Each number is 128 + 32 x the weight over its row's rms, rounded and kept within 0 to 255. Layers, rows and columns count from 0. Numbers have three digits each. The size before them is the row's rms in percent of the matrix's.

# layer 3 attention output, 448x448, rms 0.109, rows 0-113, columns 224-279
106:139103116177154195128086115115151116067057142163126112135101236127114127125145133073130144158151117172152070124128193128145182137178146108158151201082107109116101155054
096:135095101123138114131078132117154120133148132101134165133139123121193130152082140155072093099130072188123072150148107109120129176154050138145118101108094114127183138154
096:166168152136089127145121128099134126155100072132058109137116154159055092167122113075112111086171140126126117117067106114113164163148153116153111162108128108138117119111
100:129151049141077122075105102156137111109148105117118124144167149178141140128108150187084121170165143187092138090156098143140142189192099171161114112139164118118118096100
102:144121134139169087118108170154159078134130071076090164152081140180092134115111134100107128062123197127121180130169068124141150116135137084107090097118132147179113109103
107:139112126092187131147133160066087141129121095105100118109153135119100193105148098150096130127119148095175181173143155098166125095198059071136198150127120082095111110102
105:060134112229126123115109124114072159075157137114141124101118163116165196134090143197105195110123131158140080142103129164165124129156088127096171097141102111113134077172
099:114179132122127149117112145182082172060141115160231143117153147127096125086135175169138168094128133155147108138158096155176106120187132087143168136170110092175128114100
107:104144112117174189172133175131101141161182124133115130101102166136075106165155074125068133169126154178127112126080141110125134162144100142127109095127144193138130140147
099:154134134128086144140088113108123101098150098153150142174094145173157083141097143133113138115150097164139164189123056136124137100056130124139136109114149089076145148078
105:133116134125156164109149169137091142160096129177101119154120051088150139154208173130146091133141114185104144067172193198127102135167086136113110147159124115087129095183
098:140100155120130121135130150168102156074165170070174096117144102118118138135151178122139143180203101163111149107098117148140143090096060138150130121144143089177063141115
098:115127156111168136162163095141138128118137116154110122129114148105112158146113117123122104129121136161133145123077185117126149149111149131104089154136130115091206161099
102:138113174154112101151057135117163138133113137125144154171101103127149155151190072136091115157111129075129122205122140163073142133092132081134168162075179195086166115132
099:129125077113104138106074141112091137099157176167196141104152169118142102148147155143101084087147124108062115119135144120126172158102107156180102173118086160109103163146
102:170125067114110142100165137145111186090076155090134153120169169090121133165155108137108141104147120122099110097144147133133085155151151094170131154194088127123086089107
093:119090131061132145134127092156113114193109166095123087099091103145131157119131135203163117156177106100090178132090067156096059113084148095113133131139109148124111140059
095:099142195174146147109155110167133088072132123104144099134145154137208064135100173135092147099119118168171048114162166157101166098132116160138134099106140183146147120138
098:123127171170186160140120176100148095103185128144128181094194142146176101083134106098136091138138074094158134114169106092151161145128126115159127137184115122108112131151
095:079126144143110142141172098089139171100132192165099164130093131115105075098107106067128109167164150103149106151152106125135069147131173130092138103125075100129136111169
102:147082136121153142141105118126097081164119099142147147074156133096095128154147124178128171109081122089181121139144089095106137184121124182101131115063171061122104126145
096:126092133191130162119095140081175090084075160113119112095118094167161136157173174134122134126110149120153088167122124141102127183102119144127119164123110134175115125160
098:139141115128140114125132134132182129150128138100038138141166095114135127150126112152092165130111131140149057102123093090069115167063116160094148084188107091164211113078
101:148061113100172136105181137142146158138120154126091162132108181146137167081123119105113145164124136147111106070137129066113092158196190093122126150140127127094163114097
098:164136139115132127194163117151155144115174087161114119127178120061093100111106119091092153137081161121133127135159097165157114142137151136057125162132064119135142164119
095:122087165166105094139080170124189105127152147126145128127130149138096143094112181137126087138102135132142105114126071119167100175144168145197123190122101135121114100105
099:093147087102118144135176126131126087170106166136156121167124147179133119128141192177112164111153123094123152143106124138123093098164123135098139089124114113171166169123
102:157151159159121097160134119085148073122107119129109131181108144139043139137140127130118130174145128148114132085170061159122154122102170215102096174153088127157075123131
101:116160102148204129128127157119088102170140165153154104180160134110117145149150142126158097138130115140134201139117112074195147107168142194146145077126097115109144124108
105:191103091140102116082119180100159170174135128168191129125164118142090116129142121157073133124150104163078121087123014124123096135144096156088145161095121126104105122106
110:105085130208200104124066189110111123106153141110134151174117141127142106120171141081116133147071121113146188101106117073109129044195199081151145109147119114162131176132
095:136129101108074126118069116157118151133138198100107139149154124113130150118136153112132099134090139129103174157088134120162055177110172093148144141160171160108116173142
102:158143092119139128109142116088171116150103149125151182174121176069116113186122155093132162203211126155143092091125183139153110078137172107146093129037184174127100171151
100:137097155119109122090134118076156159105055121148125064127139213178119187077140128199124105151119142112142105161173147064134138114095119145172130100152109144126138093105
102:162095139133088130109174158140159053189174089135116098111175121185179178115144138123065179119191107149141160125125106147143093130156035138116127155066173134132154144081
096:112161068103118169089093159109161139138073116133155151138165096118036153112144172067120132159081211137065096052135127100176164155130089139112123100108112103124111121111
098:117074121134164130122139148138120090096159129066061221123118103142131154161116151152136125144130139075135064188150093152151137125133166127108106134122100104115124178104
103:100155111147110099121074116123113110079151171130078160134133138096168109178129090157142143164133109118106134130146138108107156089072127172148114141144115114066157128124
099:110130120098114112132173115153092148144151126107127147189145081086216074163143094095142069106109145142099224134159164105154081109076092090119120147143106181110160074031
097:115128122122192133137077113114136128101136113127204127175169118096136091088089106073131185121147107136165166114149104122200138146112130147060144094109175056106164160149
099:109169145089107148075075106096121170199079129130144132119149121115120113092178173117127132116141098101090164105155172167108113167173104088173080197113128130145120115178
094:083165108124105139033171174155098093147100095119135079120129138126152093134123158181096148183116113083139157124150128130131184121148111078140045076098164146150119145087
100:095124141116138092166110152144142144076080109161179165064055145145093122073139125092114166084145118101130123120105167113154159139131151163107129149102136113108109034125
102:102095113136165118117103171116140114160164180132160146117147130115082122115104111133098156133113070131106120151107104083160114190115120182217131068094137096110158168129
100:169129106132135086128120116136111068096082127094131102054126172044110154150105096112119161104169176106121156140161225121149136113137153161190132163155078164089099120132
104:105142187119123135090116131157171201152150093129148145143158081141102108148121123120169040163133142085047032102176094121125118096086090151166130139100149154105140115080
098:144108108123170126098146079123105094137160120086136132121152157068120184147172126117114142136084089100169090149145125156131046180114116127135131107139159124104172150131
094:103175112183142152087106161167122103140112144146156160128144105140149072117164084174168121110087127175156125100126098117144132106089116111077129157139077106149072084164
102:129138091158044155123090130189149115152182095127156134092123092164116162109126159134079133114150106175116105155126112098143084207089062139080102090169118199143155111062
100:179097166174105140107091128140151118114108161147081122169106119144124139176212118167119111147058119105104129161130167125177092068100150083117107117022119208136168127137
099:102139133160146153129128136131136190115113124199182145112117117084149117106119124106088133114102150162174128106144120158141080166140140139139125186115142165155118132154
096:131090135116156079110119165117079105161143091175147161119104135141180090110101176121126119132140124189074107157109150204078135148157114151121125160139094134117044184130
100:157142123127089145158081140101122048126082081132114093065101150118123175136135070140135119166147139141136121122122101071124109099093119121119110141136085124136106141142
098:109190095070134147078076148110131176136114103122144145126193122147103105128113132155088150172121189115118147144153052108168072138051148157150103177112116150166110149045
103:159123164173150099130123159095183101141051154118143177115139116134165174137192066142117114189188140098090165176111126110186223083138167101092080141139157108102136084123
096:112141128119159139082160174088066184103176084151149141120107146168111123138123161172193093121118128167150122177150117142117209117094152134112076126202178132092139082191
097:127135147164117149136117141158134122129098134142111104078128102133079125129110120136100147084148101137068147133121075117120123118155124200133142121088160155171130126127
097:133107112126111166156189129150145140133128152135083081069135110109091122121164124096073129083096120124103089116156110156156106126165159073213130105109075128155136116128
104:136075123161187177162132129120160119075107172143116128112093108132133089095124189097125156103141167208124111136141100096125139126146165132098190083147097213176121063118
089:151091102145118126128100142115114136116185138065146103148169124112120099122140156146103184132170174140184123160144102141120176141142132135114075122089075162132112116150
099:150142173156164108100150128107145116145119120135126106110150127095152156105125104169175102142128112100116175124110165123143141112160135128155149150123123135098128114158
094:186110121151099146146102129133104131123131106109121100174121154172133161137158163095132143118160154073124139162228127121120111128116175138170107113095162098137146151105
099:167137137139142090133113162077146227136135157134117160140099100181105125142032060137131163078175163109142167129177081089168119128136050076180123137109087122094138090133
093:136157140127144166100093108119138195141107099109142128110147181128162130137123113191149108103153117138169083133111168181180123160161135142092062116154112116077133115143
102:130140115146087073097091131140136103114143146145118098121161129097163126114148139124135126083113182126119082114148168085088090140119151158142113099112135144147053128119
105:175131056153164179123089188105139151118173136158056143119105131112100118065120110055176110126129178103119137173094116149109177084091084107119172126141118110173135135167
100:149176090120074081155109116149167136095200135119181097080154101182182119059074065152176136137113171145152084170080088154117129093160099156122105184093189206075153142146
095:091104149128115133111093077129104199110104151177173135148176095161163107170149179117105124141181127104078124138126152165147139149116153181135102096115098125099074147118
102:078160141112130110134096138160150111084114023149124096095145111106137065162165168095025148163131114148097117142107161124129095144065136139134120111110164150126136086108
106:088109122059136144182064133119131135101146098071151182164108203097162174126141176181114115104087110128091101141176124141155123211096118126118153128086157141085076146163
103:095101162104144124090154097135117120053154132141132071113139187094101097118145175140129107121100130068140149125114121161169072161134128185159113141138079131122136104070
099:100031100136107175143091172144123094152139126111129159106164132114152157158114129109119132105115127112147179142106126178145047167116153125117137139173160128174102119138
105:085100155146195128084116151140130184120069103144131134050160140161130148148124147154142152155117165189133125097141086078137125121080143149165120111130103091187161082162
098:139106118125173120070153179131098130125123115163101124128069104144129104139138086112128080209112073123149067105164110146138160118119140144124109126094159144159127094131
099:148115171063158148138102064107097129127177127121115161141102140105067104071114124100155100121158113107168138072102181153099168087120129151138164103114139128120109101126
099:109163126105128124152087133123127158143136125118098180148181120154092119104140060210125116121161184117154085077107151124179119099134106134135104120129142086118138105155
103:118129105119153154108109107102167107118124060112122097132106121132113066095099137112157126122111171115123108120125133118071175114113146097170136117204142105150129114092
103:159097140192116135153121152114148158121108108122111164110090161129149084128119108121118106107128089072116153145144109136140115116176153118150091063165167155138174167146
097:191182086136144152095081104124130086054144123166116140144141153188110101152155086087154134116114099122173129152084125143114087099147098112182163120181104093115119064129
098:151132159160156157127114088147171120130086125123142119106114185109103136115071180121108094205104103095117127051140158117103187073132067102129164152105122085137165128142
099:107154071118118110137158099159106121170124178158141136106076112115132139098086141182179135126090149153195100110137146142150135181103150114146172145129108186078101110106
096:185100172108113170134139174101127148121085092142103146134102163166147182131165146141188128158095143071103144142043083152108166139126170142092114100141112129182102095125
104:162095106092091183188120126120103153068127105103106120101106083143138140110142159127144150181123153097145153142089126117072086147172106094106143110135079159131139139103
098:155110130146147113109096117136092231134139222087128105116158128072172142079134060116109083142142152105100167110104163127081126128121191144148163130146141123095156164142
101:133148086181164090148091149070144108149132119180129143179114086157191112143155144122110170120114171124156132124123141156172128094109161202117196161135072087153147163145
102:152126154130161132152145096139110135094095151149124129143116110160112151114131147154082101113034138120176105085121109132165117166127127065163105162183151133169130148139
096:097152100122114177135183170098175110152152124102137106149206162155129088138123128160125150084113093111148082168101207120114116226128101143153090152161091121162107150136
107:160070103120150067136142102116102152156179151146145138132118132070161111159057100085121167184175096049129143107155182085133123132144098139129122116103165124097121122126
103:128122107138087188173115096091146156113100060150133086129093131121125098123122122107133186105136150118179178069157108090084122165116179073066130127144124110149141130079
102:104125105123128100181143188076078108110182079169127117101144088109110174138055148143141150123170111106121108125171093145161195206105125159106103119175098108137123165147
103:085110150140123106153091154132118127125120171157104135131137156153085163138164145148159134134090112127118139163090157111118111136153166140183117104145119117153136113124
106:138169125097131121162105095091162164173123103073132112138175102135181141152132133160173136143088185150068106150136095090097100111124145120089131117159161152108132148158
098:138164115123109117161077211117184121111178142149203128116082109088104104172164118107138106132080125113191167159092140129125104116113130158153157128101082126058165125173
102:113167166138107164139183131125123101152141097181064081122098144128140108170095146202141152158105076121146119133094143130075125144151104102070106129135128142127105103138
102:113122124136130166191104130167162154103138130158161204059086110136142133110139090197137125144058095149090153174145142146156114174160067168114119184191133150170111199184
099:112125136137154099137102140098128168156082089155100158160159127120134112136110174107148128136087117091145115146104123107074211116128123122151094103161159161134119117138
104:092125176138160099154121137136142109089125123160103158096109144163087116120145169136167104161152173144143154075151145128116173115140096154110158107146104131153141146124
100:104136155077125159121072146118075142120118127153155139139097149120118120089150095137118116152139137131167143099109127209153127153133155159122155154113158122115112062116
094:106150162132166099051165093092145163104134119143177120048135141146135176128082161166078139160151133132169193110071175141115131147141148070156068132109100104116111151159
096:151107107094099157121121080090121180094141110119097122159091142098179196208126114125163149162146116126063171118056123127154129093137148145121150089168108139100197133112
105:100074067154148124132136109131100126152199146119117127176134108135112131105122071097139182121108127134100170139162151119167128107151133066120141104159161125176084123063
097:161170123152150153155113125131104161085102173134178090108135158092138096150166152153191180127098193102122092132078093153105091143105101171139073115204140145175116114062
102:143132082138109065150123092151137138131176104141115164185099158043140123074110104153153200098148123168159190154094160141116118141174138120111102155120103132140089103137
104:106127128051115177100094139122119088165137157127102122127117122144094182177116105089074144112119207128128080120156137105111119170075156181160157184107107053143124096073
098:109079147116141166106139133099132092113162148122091130133117149159153099090133124161182117123105150138178170153100089093085164100157114168131181103125183127137120175121
101:124140139151112181087170093142127199112199143129141095145155122122131123137153174132051169171108197097145178114183156209180163134136084112106095155105114154167172123121
099:151150198168126136131163135160110182139112145110128115106117139188186121149118116145161156097094116195146099194125160113105065120179128135148115128095120169170137156112
106:199165111171090173111152129097120150101146111111091164117129128126113138098142185075143144146101155130130171164142120203052128049138124086118133103173128129079132098164
095:120147140079130161103108132100117118130121149068144092114082162119115143166148084137154219131054175136079116139181162134178132099086107151141136080110060169116123124183
099:181118131105143127191096144125143115126135059147133107120138138141213102171096090123130086210150157130170134173108112097128170112134150103095143116136113116145088185081
103:150114113095128107099130141115113159166128131103162094158113115110097137136131097144117107160161129120122139159083161163085074133111141172104133139129087105121114114192
098:070151163144119127112111116141152162114118121148167093144147105115101101130146090144190117164184080195134157131057082097174102097148104136112115159113102120088182151124
099:156131120103105104154117081101134095144176099179161075089169102123165139145161089126136154121129144134110140143164100150074082068124158153172132087141153115108087165092
102:105165157145086093135128155092115167193132162076153176164097153192139049129119154143088090154122113153118160131155086121129139104085097134167132165193122163126128101099